{"norm_place": "pre", "norm_eps": 1e-05, "rope_fraction": 0.5, "parallel_block": false, "init_std_qkv": 0.043, "lr_head": 0.0116, "decay_shape": "linear", "batch_tokens": [8192, 16384, 24576], "steps": 10039}
Each number is 50 + 12 x the weight over its row's rms, rounded and kept within 0 to 99. Layers, rows and columns count from 0. The size before them is the row's rms in percent of the matrix's.

# o: layer 4 attention output (transposed), 192x192, rms 0.163, rows 88-105, columns 0-191
# v: layer 4 attention value, 192x192, rms 0.17, rows 89-106, columns 0-191
o88 091:51 39 68 45 44 50 46 45 41 57 50 71 56 53 54 45 59 27 52 45 39 47 46 46 50 64 58 60 57 45 58 58 66 58 50 63 43 54 57 22 27 77 69 51 39 54 37 60 40 28 37 50 56 41 49 54 46 76 68 26 56 68 59 43 59 36 67 63 60 34 45 53 60 69 67 39 60 42 75 39 41 46 29 56 47 55 45 57 63 49 47 16 60 37 52 29 66 54 53 71 64 52 42 47 43 43 31 38 55 82 47 35 61 52 34 47 82 55 55 49 35 36 43 41 55 29 40 35 51 45 27 53 36 44 67 42 41 47 27 43 64 56 70 36 52 60 38 48 56 51 56 48 48 40 50 42 52 32 63 50 51 40 69 46 73 52 44 65 55 61 36 49 60 39 55 43 21 47 39 49 49 61 57 48 53 44 71 62 54 53 48 46
v89 075:52 50 42 43 58 63 49 49 44 60 70 47 54 52 56 48 20 51 47 50 60 64 62 70 35 37 49 56 40 51 42 41 53 63 58 42 66 57 45 61 55 52 49 38 39 53 36 52 48 43 60 68 57 54 47 45 69 53 35 47 62 42 38 65 41 54 51 56 43 53 44 69 53 56 37 50 75 58 35 32 54 60 55 52 41 48 44 79 46 62 69 53 35 45 39 53 47 57 46 42 57 42 30 46 48 44 67 48 60 34 50 45 49 43 37 48 39 51 53 59 35 31 33 20 51 57 42 46 44 49 99 46 51 38 51 55 57 20 41 51 23 58 53 43 60 56 52 49 69 33 36 62 52 56 44 46 73 61 64 38 52 47 65 32 56 52 97 72 50 35 37 60 62 60 56 34 49 48 37 22 58 66 40 64 50 52 45 42 49 34 43 46
o89 100:33 53 48 57 39 28 40 46 56 40 55 61 30 58 55 38 43 61 60 39 67 34 45 42 68 68 28 65 68 56 74 57 49 35 49 54 47 45 49 40 40 51 33 66 63 56 61 38 43 47 57 26 46 35 67 62 47 57 59 53 43 59 45 24 55 54 57 37 59 18 70 39 51 29 29 40 31 37 52 48 49 33 44 33 57 55 51 29 58 54 49 55 72 61 50 35 67 61 53 51 50 52 76 62 42 41 40 53 37 54 28 33 57 73 47 49 44 55 50 43 62 51 46 66 49 41 56 55 60 64 32 49 48 52 35 60 59 79 55 62 71 53 52 33 36 43 58 64 51 54 58 55 60 47 67 30 34 68 21 60 30 60 61 67 50 58 47 45 67 70 54 42 41 35 45 63 53 55 49 61 45 58 55 51 26 55 51 49 55 43 53 68
v90 065:33 53 74 34 63 38 40 54 40 46 70 24 50 43 55 26 51 46 53 39 56 36 83 39 64 46 56 48 23 52 41 50 44 56 55 65 74 37 64 52 31 55 78 40 55 20 71 29 66 67 48 58 59 45 47 63 51 51 49 48 58 49 64 49 45 46 56 43 53 63 64 55 56 52 51 40 44 62 37 64 35 44 47 26 48 44 34 54 66 44 44 41 58 42 54 35 63 54 71 67 43 27 63 52 25 72 37 59 40 50 56 31 39 62 53 56 66 50 58 38 54 54 44 38 62 42 40 42 44 49 64 43 60 64 50 70 28 64 44 24 46 45 33 49 57 49 50 33 47 64 59 64 46 60 63 35 53 60 44 57 74 49 23 51 65 49 43 59 53 34 58 35 51 55 62 55 45 38 54 39 47 52 47 53 31 46 60 46 53 53 29 62
o90 098:35 40 45 59 46 50 37 51 42 71 44 41 59 31 47 54 57 42 47 69 69 68 31 47 45 18 69 35 74 46 51 65 41 38 51 47 36 50 49 62 69 45 46 40 31 86 34 64 73 32 41 60 45 55 48 33 61 44 44 53 46 48 54 60 64 42 60 44 70 51 56 54 64 57 52 49 39 33 39 59 45 43 36 42 45 39 57 52 55 41 54 65 51 53 53 47 66 60 46 33 47 39 67 32 52 52 57 61 21 49 38 46 79 50 57 59 26 75 43 70 38 38 45 69 51 53 78 44 65 36 41 60 78 44 67 36 37 48 61 67 46 36 55 53 49 55 44 43 56 45 53 51 62 59 65 59 36 47 51 51 54 29 41 60 51 56 57 36 42 41 45 50 69 41 49 47 44 53 40 32 44 67 38 55 31 57 63 55 41 38 73 42
v91 076:42 57 47 22 49 30 21 60 41 50 28 97 24 81 60 41 46 54 47 27 37 45 56 34 33 43 57 45 57 47 50 58 61 62 58 65 60 53 55 39 51 49 68 52 60 46 44 34 58 63 36 49 49 43 68 59 65 58 35 46 55 66 38 52 64 50 36 46 65 48 24 43 54 58 48 39 42 59 59 35 42 45 47 42 60 57 39 63 52 43 58 50 54 64 53 52 37 42 53 52 62 38 44 50 40 55 48 41 58 55 60 29 43 41 45 50 35 60 59 50 38 61 45 75 30 72 59 76 51 57 55 45 51 33 61 65 64 84 66 52 48 57 40 50 55 58 39 51 49 31 58 49 64 45 57 57 51 64 65 43 33 56 49 38 43 51 54 63 60 50 48 50 51 51 48 49 59 26 26 54 55 70 56 47 71 40 71 33 45 76 51 49
o91 096:32 40 64 68 53 42 36 59 40 53 63 62 51 35 49 60 48 65 54 78 59 40 62 67 55 36 58 78 52 65 48 31 45 66 47 27 50 58 40 39 48 46 33 45 61 66 64 62 39 31 49 43 51 61 39 54 36 66 68 64 54 59 51 42 28 66 63 73 60 67 59 66 45 31 40 56 43 58 66 51 50 45 47 54 53 40 30 22 42 48 41 60 38 36 45 49 49 83 67 36 43 38 51 39 64 54 52 52 49 36 70 55 51 54 54 53 49 55 49 54 47 48 45 62 62 21 32 25 38 40 63 44 46 67 40 52 50 46 54 51 39 38 67 47 43 51 66 52 58 70 53 42 57 68 49 40 65 55 44 50 53 65 36 41 56 27 45 61 54 56 46 36 36 51 60 17 65 52 61 53 56 53 57 48 37 38 41 51 14 37 55 54
v92 084:43 49 52 37 36 66 45 47 40 61 68 44 52 57 65 53 52 34 30 31 52 51 45 54 78 41 42 58 44 65 49 57 31 51 45 49 66 41 38 84 52 55 38 33 45 48 35 38 61 46 69 27 10 51 58 45 38 27 62 48 53 54 48 35 49 81 21 81 39 64 53 54 52 61 44 59 72 55 44 46 42 67 59 31 63 38 57 49 59 43 59 42 55 42 53 41 52 57 47 60 45 41 46 71 47 49 62 66 60 41 50 57 51 49 65 47 23 53 49 15 46 66 42 42 43 54 44 55 31 40 55 48 64 50 37 55 41 31 62 49 45 42 50 59 67 36 55 45 38 76 49 48 37 58 51 64 44 52 57 35 52 50 60 44 47 66 40 54 32 43 38 48 40 71 60 41 38 56 44 62 30 46 43 61 53 37 50 54 48 29 48 63
o92 096:54 61 46 46 41 42 54 47 57 36 50 46 44 60 38 59 49 52 64 71 66 52 55 33 51 68 64 35 40 41 54 33 65 59 49 43 35 66 51 63 39 39 60 53 55 44 52 66 48 34 28 58 72 46 64 78 63 79 22 41 47 41 38 50 48 48 63 33 41 44 63 50 56 57 50 62 38 53 28 51 49 55 51 66 55 51 42 62 53 36 67 80 39 56 67 58 49 29 59 52 40 49 27 11 54 56 58 57 38 49 65 39 61 68 41 58 69 44 58 55 49 33 47 53 64 56 43 53 48 44 51 50 44 62 46 32 63 81 43 52 65 41 46 61 61 41 48 49 39 33 55 50 43 46 41 43 54 68 44 71 42 51 48 42 50 49 31 46 77 37 52 50 44 24 32 46 48 43 44 20 49 48 62 33 67 54 31 66 36 55 39 39
v93 073:73 46 49 66 50 52 67 41 35 32 37 27 82 34 62 56 53 38 67 63 54 55 47 66 64 67 58 51 39 27 70 42 53 51 46 31 59 50 38 65 55 53 45 13 61 32 62 67 54 57 37 38 46 45 33 39 56 39 41 59 39 44 55 34 67 69 59 61 56 41 58 45 29 40 60 53 66 56 55 48 37 55 41 66 58 56 59 37 34 41 44 54 36 50 50 51 65 56 54 61 51 61 64 51 50 46 60 49 69 54 52 69 49 55 45 52 61 60 51 07 59 53 46 49 60 47 64 54 77 47 37 45 29 43 69 54 14 54 25 53 30 31 59 38 47 61 44 51 47 57 55 42 49 44 47 37 50 50 56 52 43 66 44 40 37 17 42 33 67 43 46 66 53 48 48 36 41 43 44 56 56 43 47 46 45 44 41 55 63 40 48 48
o93 093:43 58 45 54 81 55 65 61 60 30 62 57 35 69 48 35 56 58 42 25 52 32 43 39 34 57 36 54 64 56 20 56 61 41 54 68 44 52 37 62 58 60 56 59 66 60 41 43 59 33 54 43 48 51 54 55 34 49 44 53 32 54 65 63 63 53 47 33 49 68 43 50 57 58 47 50 53 28 57 50 50 53 49 43 45 72 57 60 36 43 51 52 49 28 41 71 45 41 46 28 49 48 48 54 71 40 38 55 42 47 73 43 35 48 55 41 19 55 39 62 44 31 67 47 55 66 28 47 29 48 43 52 62 71 48 64 64 52 38 22 58 41 54 54 60 31 50 40 57 49 59 39 53 53 42 41 57 42 14 43 33 49 37 62 45 68 61 42 48 44 50 42 31 46 75 42 50 53 44 57 65 59 54 29 55 63 55 42 85 66 45 50
v94 072:45 55 58 36 63 35 60 63 57 49 50 58 32 70 44 17 60 49 67 72 45 79 48 43 45 39 34 57 38 48 48 40 51 65 70 21 27 41 41 47 49 47 53 66 54 72 49 43 51 36 40 47 62 48 59 57 59 55 49 53 48 61 52 47 46 48 36 47 51 42 57 59 40 55 25 34 45 50 73 56 70 31 44 78 36 61 51 50 43 73 46 59 32 67 68 72 49 46 50 57 64 24 40 43 48 24 37 36 65 44 34 49 54 55 41 34 45 51 58 59 50 50 41 49 58 53 39 64 53 58 70 60 58 37 60 44 41 47 45 53 66 40 70 51 66 54 55 69 50 43 63 72 70 62 42 36 72 34 72 51 37 50 51 41 65 56 70 35 47 52 34 44 66 39 39 37 42 53 54 31 42 65 52 51 62 65 42 55 45 42 39 59
o94 104:45 25 45 61 51 58 40 37 47 47 58 36 75 51 61 64 59 64 48 30 48 10 45 58 59 50 71 42 47 48 44 39 46 29 36 65 45 56 70 40 52 45 41 46 70 37 65 39 45 69 53 51 64 56 56 35 60 50 55 40 41 64 63 56 56 27 36 30 66 70 44 49 51 40 64 56 48 56 40 56 48 54 59 56 47 39 58 73 54 63 56 53 48 44 53 52 56 82 73 50 51 43 39 45 46 45 37 52 44 58 56 67 42 54 49 40 59 76 32 51 33 46 48 54 37 54 43 64 35 50 50 34 63 46 45 64 36 35 63 35 59 47 45 67 30 73 40 51 66 60 30 60 47 59 44 56 32 44 28 51 63 36 49 64 25 30 49 49 65 48 44 79 45 53 52 57 69 37 41 52 42 51 48 31 48 36 52 48 41 66 44 77
v95 076:47 48 41 57 60 63 51 59 37 57 59 36 31 43 69 66 56 49 41 44 48 34 26 56 61 44 73 54 60 48 39 59 24 51 41 47 49 41 61 79 64 55 52 47 51 42 29 36 39 64 23 62 57 34 40 65 56 37 45 44 55 65 40 38 64 49 57 67 48 56 72 40 28 45 32 53 47 65 77 58 62 82 46 21 53 64 58 50 77 62 58 27 41 53 51 43 62 52 53 38 39 62 36 66 67 47 53 54 44 60 61 46 55 59 51 50 38 44 52 33 49 50 59 45 39 56 39 63 35 60 30 39 50 64 44 68 50 54 34 33 39 44 36 55 56 38 44 54 42 60 51 48 53 69 62 69 48 62 56 57 56 75 40 35 55 33 39 48 45 66 48 47 40 65 50 50 46 31 66 35 48 22 41 58 66 38 34 48 46 49 42 60
o95 089:65 55 76 43 49 58 47 52 59 62 59 41 58 56 48 39 62 77 41 55 55 50 68 44 45 48 38 42 32 54 54 55 59 52 42 75 55 52 44 25 54 48 61 59 46 72 55 51 44 69 62 61 47 58 56 53 30 46 65 30 45 61 64 67 43 64 54 27 57 30 47 37 64 70 41 54 40 37 39 49 62 34 48 53 47 47 38 58 42 41 80 46 30 56 61 44 81 62 59 61 61 33 56 61 36 50 47 45 47 36 50 54 55 52 38 36 56 29 52 42 41 41 54 48 53 59 51 47 50 31 48 50 40 43 26 27 39 61 37 77 58 49 43 30 54 30 67 69 37 35 60 55 57 44 21 51 38 45 30 47 45 40 33 41 39 32 42 52 55 67 62 35 77 50 49 29 47 45 45 54 66 71 62 46 57 57 69 33 48 62 53 61
v96 069:41 44 51 30 67 76 47 31 53 70 72 43 56 51 69 51 61 63 35 38 51 56 57 72 49 59 47 68 42 49 63 53 21 60 53 74 57 22 65 33 55 59 56 27 60 43 74 55 49 45 30 41 47 45 47 56 63 57 34 33 71 63 58 49 55 69 44 40 49 40 48 42 25 42 56 32 61 48 31 37 35 42 53 23 52 47 60 45 41 43 48 72 61 56 51 40 50 51 38 38 44 17 61 50 43 63 59 46 30 73 51 38 44 60 53 46 35 53 55 31 66 38 37 41 43 58 44 50 73 66 49 43 59 51 54 51 43 59 50 51 57 44 60 60 54 32 57 50 40 55 49 22 53 56 57 52 40 55 38 44 57 50 51 45 53 55 17 49 35 57 51 55 41 76 51 35 65 56 54 65 60 35 50 60 50 55 56 75 52 44 64 51
o96 091:48 56 45 83 47 58 48 53 48 55 44 36 41 34 44 42 49 84 64 62 49 54 46 34 46 62 50 40 55 53 54 54 47 45 47 47 41 63 23 31 55 69 61 57 41 52 51 30 29 46 43 66 49 70 46 54 55 35 59 34 47 61 53 45 43 41 41 63 53 49 46 56 57 48 65 40 47 61 62 55 67 72 36 63 55 40 55 36 72 71 40 35 42 36 47 53 53 62 59 52 46 68 50 45 59 29 32 61 18 41 70 56 62 56 53 59 54 36 45 47 59 58 39 48 70 62 52 42 49 29 23 61 39 46 28 66 65 29 51 57 63 33 55 44 39 67 25 46 30 51 40 72 55 50 54 53 71 44 58 33 41 33 60 47 56 57 51 60 68 40 53 53 66 34 59 41 48 54 51 36 38 33 67 71 62 61 45 52 48 69 32 41
v97 071:46 44 68 52 42 41 44 47 72 46 44 41 50 43 66 54 55 41 39 33 49 81 49 40 26 46 54 44 50 48 45 60 50 50 48 45 60 49 69 46 25 50 74 63 51 47 46 54 41 47 49 41 61 53 63 19 57 42 48 53 52 62 54 57 28 49 58 45 43 73 77 55 48 64 46 44 42 66 44 58 49 45 47 46 43 46 21 53 44 43 43 67 48 53 38 68 57 48 61 67 68 43 57 46 46 64 45 48 40 24 46 26 22 53 41 46 40 74 44 69 32 46 41 47 44 59 39 43 60 32 63 51 65 32 51 58 45 29 58 46 49 32 61 54 71 75 51 44 44 55 40 49 48 59 69 39 72 47 64 53 41 57 58 79 65 32 64 76 40 43 37 41 76 50 47 52 35 47 41 67 54 44 54 51 34 59 77 43 45 38 39 46
o97 094:34 40 19 34 50 47 51 49 29 49 55 62 42 29 59 45 58 79 45 35 41 46 42 53 66 47 54 49 48 61 75 60 66 46 63 61 37 42 41 40 58 49 41 41 42 67 37 64 51 64 47 58 51 64 31 79 58 64 43 39 33 53 42 51 61 62 34 57 55 55 46 38 54 60 64 66 37 32 71 39 59 48 43 52 46 38 50 43 58 30 46 44 32 62 51 47 70 41 59 43 33 45 45 48 44 48 77 36 36 70 54 77 69 59 55 43 43 44 49 44 62 44 56 56 49 66 63 48 20 49 43 75 54 58 54 45 59 48 51 47 57 49 56 36 65 36 59 53 31 53 53 60 33 45 36 36 51 51 45 46 55 43 64 42 35 26 51 59 65 56 51 49 36 66 38 63 53 42 44 43 37 41 48 38 30 40 39 63 36 55 68 93
v98 073:70 41 74 59 49 64 52 43 49 34 41 58 41 61 45 47 39 78 52 42 64 37 51 46 45 43 29 23 53 26 60 43 50 48 56 79 35 38 32 25 53 63 49 80 36 45 41 32 27 74 56 48 40 46 38 62 54 61 59 63 43 55 62 38 55 41 60 34 47 65 32 55 44 57 31 34 55 50 62 57 27 46 41 41 42 34 56 41 48 54 32 51 40 52 48 43 52 52 58 54 68 55 36 57 62 31 30 52 66 31 60 51 40 47 45 52 59 38 31 73 49 67 56 62 44 49 56 55 41 56 45 49 65 68 48 57 80 68 43 41 36 66 45 40 34 37 41 58 64 49 57 54 58 52 57 55 56 65 33 52 48 61 56 60 60 63 54 41 49 65 61 41 38 34 60 75 58 52 43 67 59 48 70 25 50 55 44 51 55 48 39 35
o98 097:61 45 23 41 50 48 55 39 73 41 45 44 61 49 59 41 44 42 65 61 25 54 43 47 33 68 64 49 54 70 77 40 48 48 62 58 63 43 44 53 35 54 39 31 55 56 63 79 65 46 25 37 67 46 65 41 35 33 40 53 48 52 50 71 53 67 37 69 53 44 49 40 59 40 50 51 46 43 39 49 64 44 60 48 56 63 63 42 57 61 54 56 36 23 46 48 39 32 61 44 48 61 68 66 67 73 40 48 63 38 33 47 71 39 78 38 45 58 62 37 43 56 37 44 56 52 50 51 50 38 45 45 52 46 33 49 48 43 37 73 55 48 61 45 59 51 57 40 46 56 29 47 55 30 62 35 56 32 41 57 46 79 52 26 33 40 61 58 64 48 63 52 24 67 46 34 47 39 60 55 30 63 29 59 58 66 54 55 56 32 57 54
v99 066:69 40 50 52 50 50 70 42 55 35 37 28 67 59 61 37 54 40 54 44 49 61 27 48 43 65 65 49 33 65 62 32 47 78 55 49 40 50 31 70 69 56 46 33 55 49 56 48 55 43 78 50 65 39 49 42 49 66 38 48 49 61 65 26 65 41 38 57 36 47 43 47 40 39 59 28 59 48 53 65 40 41 39 47 60 50 63 31 64 38 67 77 47 46 34 54 58 54 36 45 41 53 53 45 49 32 59 63 41 65 37 58 56 52 45 57 42 58 42 41 52 33 52 51 60 28 50 51 58 54 32 76 46 41 40 43 48 60 44 30 54 45 55 57 74 36 58 59 59 47 44 44 50 67 34 54 58 27 76 62 08 44 53 36 62 53 35 36 62 43 54 39 48 43 51 71 53 65 51 75 61 48 49 49 39 63 52 48 50 29 33 56
o99 098:55 50 35 58 54 51 65 47 24 46 57 61 43 52 78 39 27 42 48 78 45 31 60 56 53 52 25 48 57 51 35 63 63 18 66 25 63 55 44 44 51 55 48 56 22 68 35 22 40 39 44 47 40 57 50 56 51 42 34 52 39 44 48 70 71 33 51 54 36 50 61 62 73 50 76 54 35 52 33 33 60 72 42 52 46 35 45 38 70 69 28 40 59 54 58 60 71 41 55 55 51 43 58 66 70 47 50 52 56 46 54 70 51 46 59 36 65 54 52 40 46 50 31 34 48 57 51 33 47 54 65 42 59 51 70 36 43 43 41 40 57 70 47 43 40 48 54 64 50 58 60 53 50 59 41 68 53 58 31 36 67 45 52 43 48 65 43 51 41 58 38 61 46 50 54 55 48 28 47 38 51 70 39 54 52 47 42 37 72 67 34 59
v100 072:41 57 68 46 52 59 36 37 47 55 83 25 49 31 54 57 59 65 70 57 56 48 43 32 46 74 66 49 59 56 67 67 50 53 59 55 54 47 53 80 48 45 56 52 56 40 49 48 59 70 68 43 69 53 63 47 51 45 69 52 29 49 59 53 45 26 59 57 39 52 49 41 58 67 65 46 66 50 24 61 62 57 44 13 48 48 69 35 47 36 47 48 48 32 45 41 46 56 38 57 50 57 55 58 39 54 75 56 50 58 45 64 58 46 55 56 62 47 57 11 27 69 62 50 45 42 43 31 53 58 30 49 56 63 34 49 45 51 43 50 49 48 34 48 61 63 42 51 49 38 43 45 27 53 30 48 49 65 58 58 43 55 19 59 38 27 32 40 42 62 34 33 60 47 50 60 46 43 59 54 66 32 44 51 56 51 60 43 39 29 45 41
o100 093:66 45 37 54 48 38 51 50 54 72 35 37 61 53 46 51 55 41 24 46 56 55 53 63 52 67 41 67 41 29 61 45 77 57 48 29 41 73 58 58 57 57 50 57 44 68 56 54 46 46 34 68 51 52 41 46 47 52 26 24 50 44 25 49 36 76 45 57 41 58 55 34 38 59 30 45 22 44 58 52 55 65 57 55 48 51 47 47 48 53 46 57 55 45 36 39 49 63 35 26 50 32 48 53 56 42 43 47 47 51 67 42 45 63 44 07 52 56 42 66 72 45 51 58 44 39 42 54 50 48 56 53 46 33 55 44 49 64 27 56 56 59 56 30 43 50 51 44 48 60 46 59 68 45 59 45 63 46 51 53 61 39 44 53 75 71 46 55 58 60 51 71 51 48 28 44 70 57 25 60 19 63 48 67 24 49 67 72 51 72 51 56
v101 067:47 51 44 57 45 46 69 38 64 44 43 41 51 54 30 46 33 33 41 59 53 41 34 60 64 49 30 59 67 36 43 42 32 24 30 59 17 37 56 59 50 61 42 47 46 67 50 73 42 59 66 35 50 73 53 39 39 47 59 63 53 50 45 50 70 66 53 43 43 41 72 40 58 72 44 53 52 46 56 44 51 38 74 65 41 59 35 55 51 39 58 48 49 49 57 46 47 39 89 59 50 74 46 61 66 43 66 35 26 45 71 65 48 39 45 48 52 48 43 61 51 38 46 24 44 39 53 49 44 52 29 54 60 41 54 56 65 45 49 64 82 41 38 48 39 52 61 57 56 51 29 41 40 59 52 42 48 46 38 19 52 38 54 52 63 65 73 57 65 67 61 56 41 50 55 52 56 26 56 63 36 56 52 43 67 45 51 49 61 30 62 46
o101 090:60 46 51 48 20 51 60 48 57 25 59 52 43 42 44 40 68 55 49 54 47 69 45 35 51 60 51 53 54 47 42 58 38 41 73 73 60 56 54 37 52 37 44 66 34 43 40 28 56 55 39 33 40 49 51 45 59 35 66 47 43 60 38 59 44 55 46 58 50 61 33 67 25 52 54 52 43 61 32 38 48 52 30 70 60 50 65 43 53 56 72 55 37 63 50 46 47 24 44 48 74 32 43 25 41 50 45 53 80 44 48 53 46 44 76 46 50 72 61 43 65 49 35 50 44 65 45 57 23 52 55 38 32 45 42 45 59 50 44 44 53 57 63 56 52 38 57 45 55 53 22 62 44 45 65 54 57 47 45 42 73 76 39 64 59 41 47 59 48 72 31 55 49 52 55 68 47 77 44 22 69 53 70 43 30 48 78 48 43 50 45 45
v102 070:78 42 63 67 39 50 56 40 46 43 30 58 65 49 48 43 48 66 46 60 55 50 43 49 69 66 42 53 62 26 39 44 50 40 72 43 71 57 26 34 57 62 44 45 50 30 65 45 39 71 34 49 47 53 41 46 35 40 70 53 63 59 67 53 49 55 51 55 35 55 39 46 53 32 52 50 57 69 27 65 11 57 46 62 65 51 61 55 48 23 50 67 50 54 40 42 59 56 25 56 61 31 51 34 55 28 40 51 33 44 49 49 30 55 51 58 61 56 50 81 59 34 37 58 63 41 56 43 34 55 71 49 70 42 70 48 38 44 45 36 70 34 46 44 54 57 53 43 68 48 51 38 45 53 30 60 68 37 52 56 37 47 38 55 51 21 50 59 48 49 67 41 40 43 52 76 50 44 46 43 63 45 58 46 53 46 64 48 68 50 37 47
o102 089:41 51 30 39 65 42 51 59 67 55 45 48 58 45 40 55 48 46 68 43 42 65 41 90 38 30 60 46 62 66 39 80 51 61 50 65 53 39 58 61 41 47 55 51 44 52 43 28 60 27 43 47 60 52 57 46 41 40 46 74 49 44 14 45 50 49 54 53 62 51 60 46 47 64 50 37 59 21 36 32 70 63 45 53 31 49 65 55 56 57 54 47 57 49 64 64 71 40 53 56 37 61 49 49 61 65 68 26 45 40 55 64 56 51 39 53 42 46 42 46 63 50 32 27 35 52 52 62 50 37 24 50 63 70 64 42 56 44 62 46 55 41 31 54 54 55 57 55 61 57 57 49 58 40 64 28 42 58 62 53 47 44 35 57 56 48 44 55 49 46 15 25 60 53 57 42 44 55 86 58 46 57 48 62 36 46 29 60 66 46 46 39
v103 067:37 53 30 41 66 74 48 34 42 66 82 45 54 41 48 54 34 24 36 40 44 49 69 55 43 67 33 70 55 54 53 39 43 63 47 48 48 59 59 55 47 49 37 47 52 60 58 60 46 31 66 52 63 60 46 50 49 53 53 47 58 59 41 50 87 70 37 54 27 59 44 59 54 60 47 54 30 30 52 42 73 52 71 39 59 44 39 42 46 31 61 47 59 43 48 44 37 45 68 64 41 33 43 41 49 73 45 25 32 65 56 44 48 54 63 53 42 68 47 64 49 45 49 39 41 38 68 45 55 40 37 37 57 54 35 57 60 59 39 31 57 66 30 41 53 30 50 52 46 66 39 37 54 52 66 60 31 47 52 63 58 49 59 42 41 92 43 47 36 41 39 55 49 71 60 60 63 48 52 50 43 53 62 53 40 47 51 55 46 55 85 46
o103 105:58 55 57 54 31 44 47 26 48 64 40 49 41 59 55 48 40 41 59 31 71 48 36 27 90 56 64 47 61 54 34 70 33 42 52 52 45 44 43 77 30 47 48 43 50 43 39 45 31 57 55 44 49 51 34 48 57 59 56 31 31 50 54 38 42 54 44 51 54 35 42 49 52 43 54 58 44 67 42 42 48 61 35 70 45 52 54 35 51 55 30 51 37 50 45 42 26 33 46 33 74 71 57 70 59 41 53 61 64 40 54 64 69 53 57 52 38 31 63 48 41 48 69 80 20 51 52 55 35 63 73 68 65 44 50 42 36 38 59 81 42 38 68 71 50 64 58 51 41 59 50 59 47 60 37 41 71 48 68 40 47 48 38 58 48 48 61 46 71 54 61 48 50 33 60 34 50 56 43 47 66 51 41 53 57 51 50 64 33 50 38 57
v104 072:42 47 55 44 30 51 42 54 53 43 45 58 59 65 70 37 31 50 27 42 59 64 51 48 50 53 43 61 42 57 66 41 45 68 67 70 45 39 49 73 47 50 45 38 41 44 67 66 76 61 57 38 55 59 81 43 67 55 47 60 70 49 53 31 41 61 45 62 60 60 61 47 49 50 54 61 72 47 56 57 51 70 45 52 63 20 65 56 40 52 44 56 49 56 32 55 72 58 27 47 56 41 48 38 53 53 58 38 40 50 62 43 33 40 52 46 31 39 39 42 31 44 23 20 56 48 47 24 55 47 81 49 47 40 33 57 29 49 33 42 57 26 43 51 27 57 51 54 45 55 43 46 34 59 49 45 47 43 51 70 59 42 67 43 64 60 48 41 56 41 56 30 59 57 48 48 67 57 69 36 52 48 50 64 37 46 69 53 58 18 43 45
o104 094:45 36 73 39 47 38 55 57 38 53 58 48 67 43 43 36 58 35 57 43 35 45 55 29 49 34 37 39 65 50 29 45 43 39 27 37 47 51 61 49 44 62 69 57 60 60 35 41 49 47 40 66 60 47 29 55 38 66 39 71 53 35 35 39 32 27 61 62 75 34 40 37 46 38 41 51 49 60 35 62 37 43 49 80 61 51 51 56 62 62 63 51 52 34 54 36 59 65 79 29 43 62 41 42 59 50 56 62 37 44 48 78 48 70 57 31 55 61 57 50 57 65 44 64 57 27 52 60 60 43 39 38 34 39 65 56 56 49 49 76 28 73 59 48 68 25 51 33 53 52 42 52 52 33 59 36 51 54 45 44 61 56 56 63 42 49 41 75 58 61 60 65 44 35 56 54 59 74 60 59 36 45 45 46 57 39 50 52 46 66 45 60
v105 081:54 52 63 47 41 19 51 61 53 45 16 76 36 81 51 36 83 83 47 45 62 64 43 37 26 36 52 41 64 50 49 55 44 78 78 62 48 52 47 52 33 50 81 62 55 37 52 53 34 37 76 49 63 38 72 39 58 53 42 57 31 53 37 36 33 41 33 37 66 42 27 56 52 48 48 52 44 67 50 42 56 52 51 70 26 53 39 55 55 35 51 56 41 56 42 61 50 36 46 49 47 53 55 46 61 51 35 38 39 58 55 57 35 39 51 46 59 56 59 44 56 45 45 48 56 47 35 50 52 43 67 56 53 45 44 65 57 58 59 47 50 51 49 48 65 38 45 57 57 48 53 71 45 68 38 43 37 60 58 54 46 51 62 45 61 58 59 41 36 45 63 40 52 30 42 43 36 62 45 52 59 81 59 51 51 58 35 66 54 62 27 37
o105 096:38 52 35 47 71 65 50 49 48 23 68 50 58 60 54 47 31 47 51 53 51 44 51 39 64 61 55 54 53 50 59 36 53 42 08 46 58 60 53 71 33 29 45 42 48 35 42 41 73 70 43 58 34 36 29 58 63 66 65 72 53 49 38 45 44 55 53 50 42 52 79 35 48 62 45 58 51 52 58 51 56 40 62 36 53 49 38 40 33 69 57 48 50 32 37 41 47 49 58 46 51 44 49 51 43 46 52 55 36 40 53 57 43 39 46 46 48 54 61 65 73 58 69 35 66 62 60 46 54 51 41 47 38 56 71 42 57 40 41 40 42 42 55 30 45 41 56 39 47 46 61 53 56 52 61 50 49 26 48 16 43 73 49 39 39 69 48 67 69 54 67 85 52 73 64 44 47 53 43 37 35 35 51 39 52 25 74 51 64 31 50 63
v106 069:70 50 46 34 48 43 45 61 62 48 12 57 55 60 51 36 60 50 43 51 52 43 51 74 57 66 59 77 59 50 29 37 59 32 43 38 55 40 62 65 31 65 40 42 46 44 51 37 60 48 27 40 57 51 48 38 66 37 53 54 65 64 47 48 71 71 43 56 35 52 29 33 56 57 55 32 61 61 60 67 36 45 55 43 58 30 54 52 46 32 62 65 36 55 47 36 51 56 52 64 50 50 52 67 62 53 51 40 46 50 32 58 43 68 48 61 78 60 40 23 56 29 52 33 33 52 54 63 43 37 55 64 50 37 52 52 37 40 31 46 38 50 46 58 63 37 45 45 81 60 35 22 49 55 35 45 69 50 52 46 45 43 39 38 58 34 65 59 61 32 45 33 35 56 63 63 47 28 44 37 62 49 37 50 52 34 57 51 44 71 59 56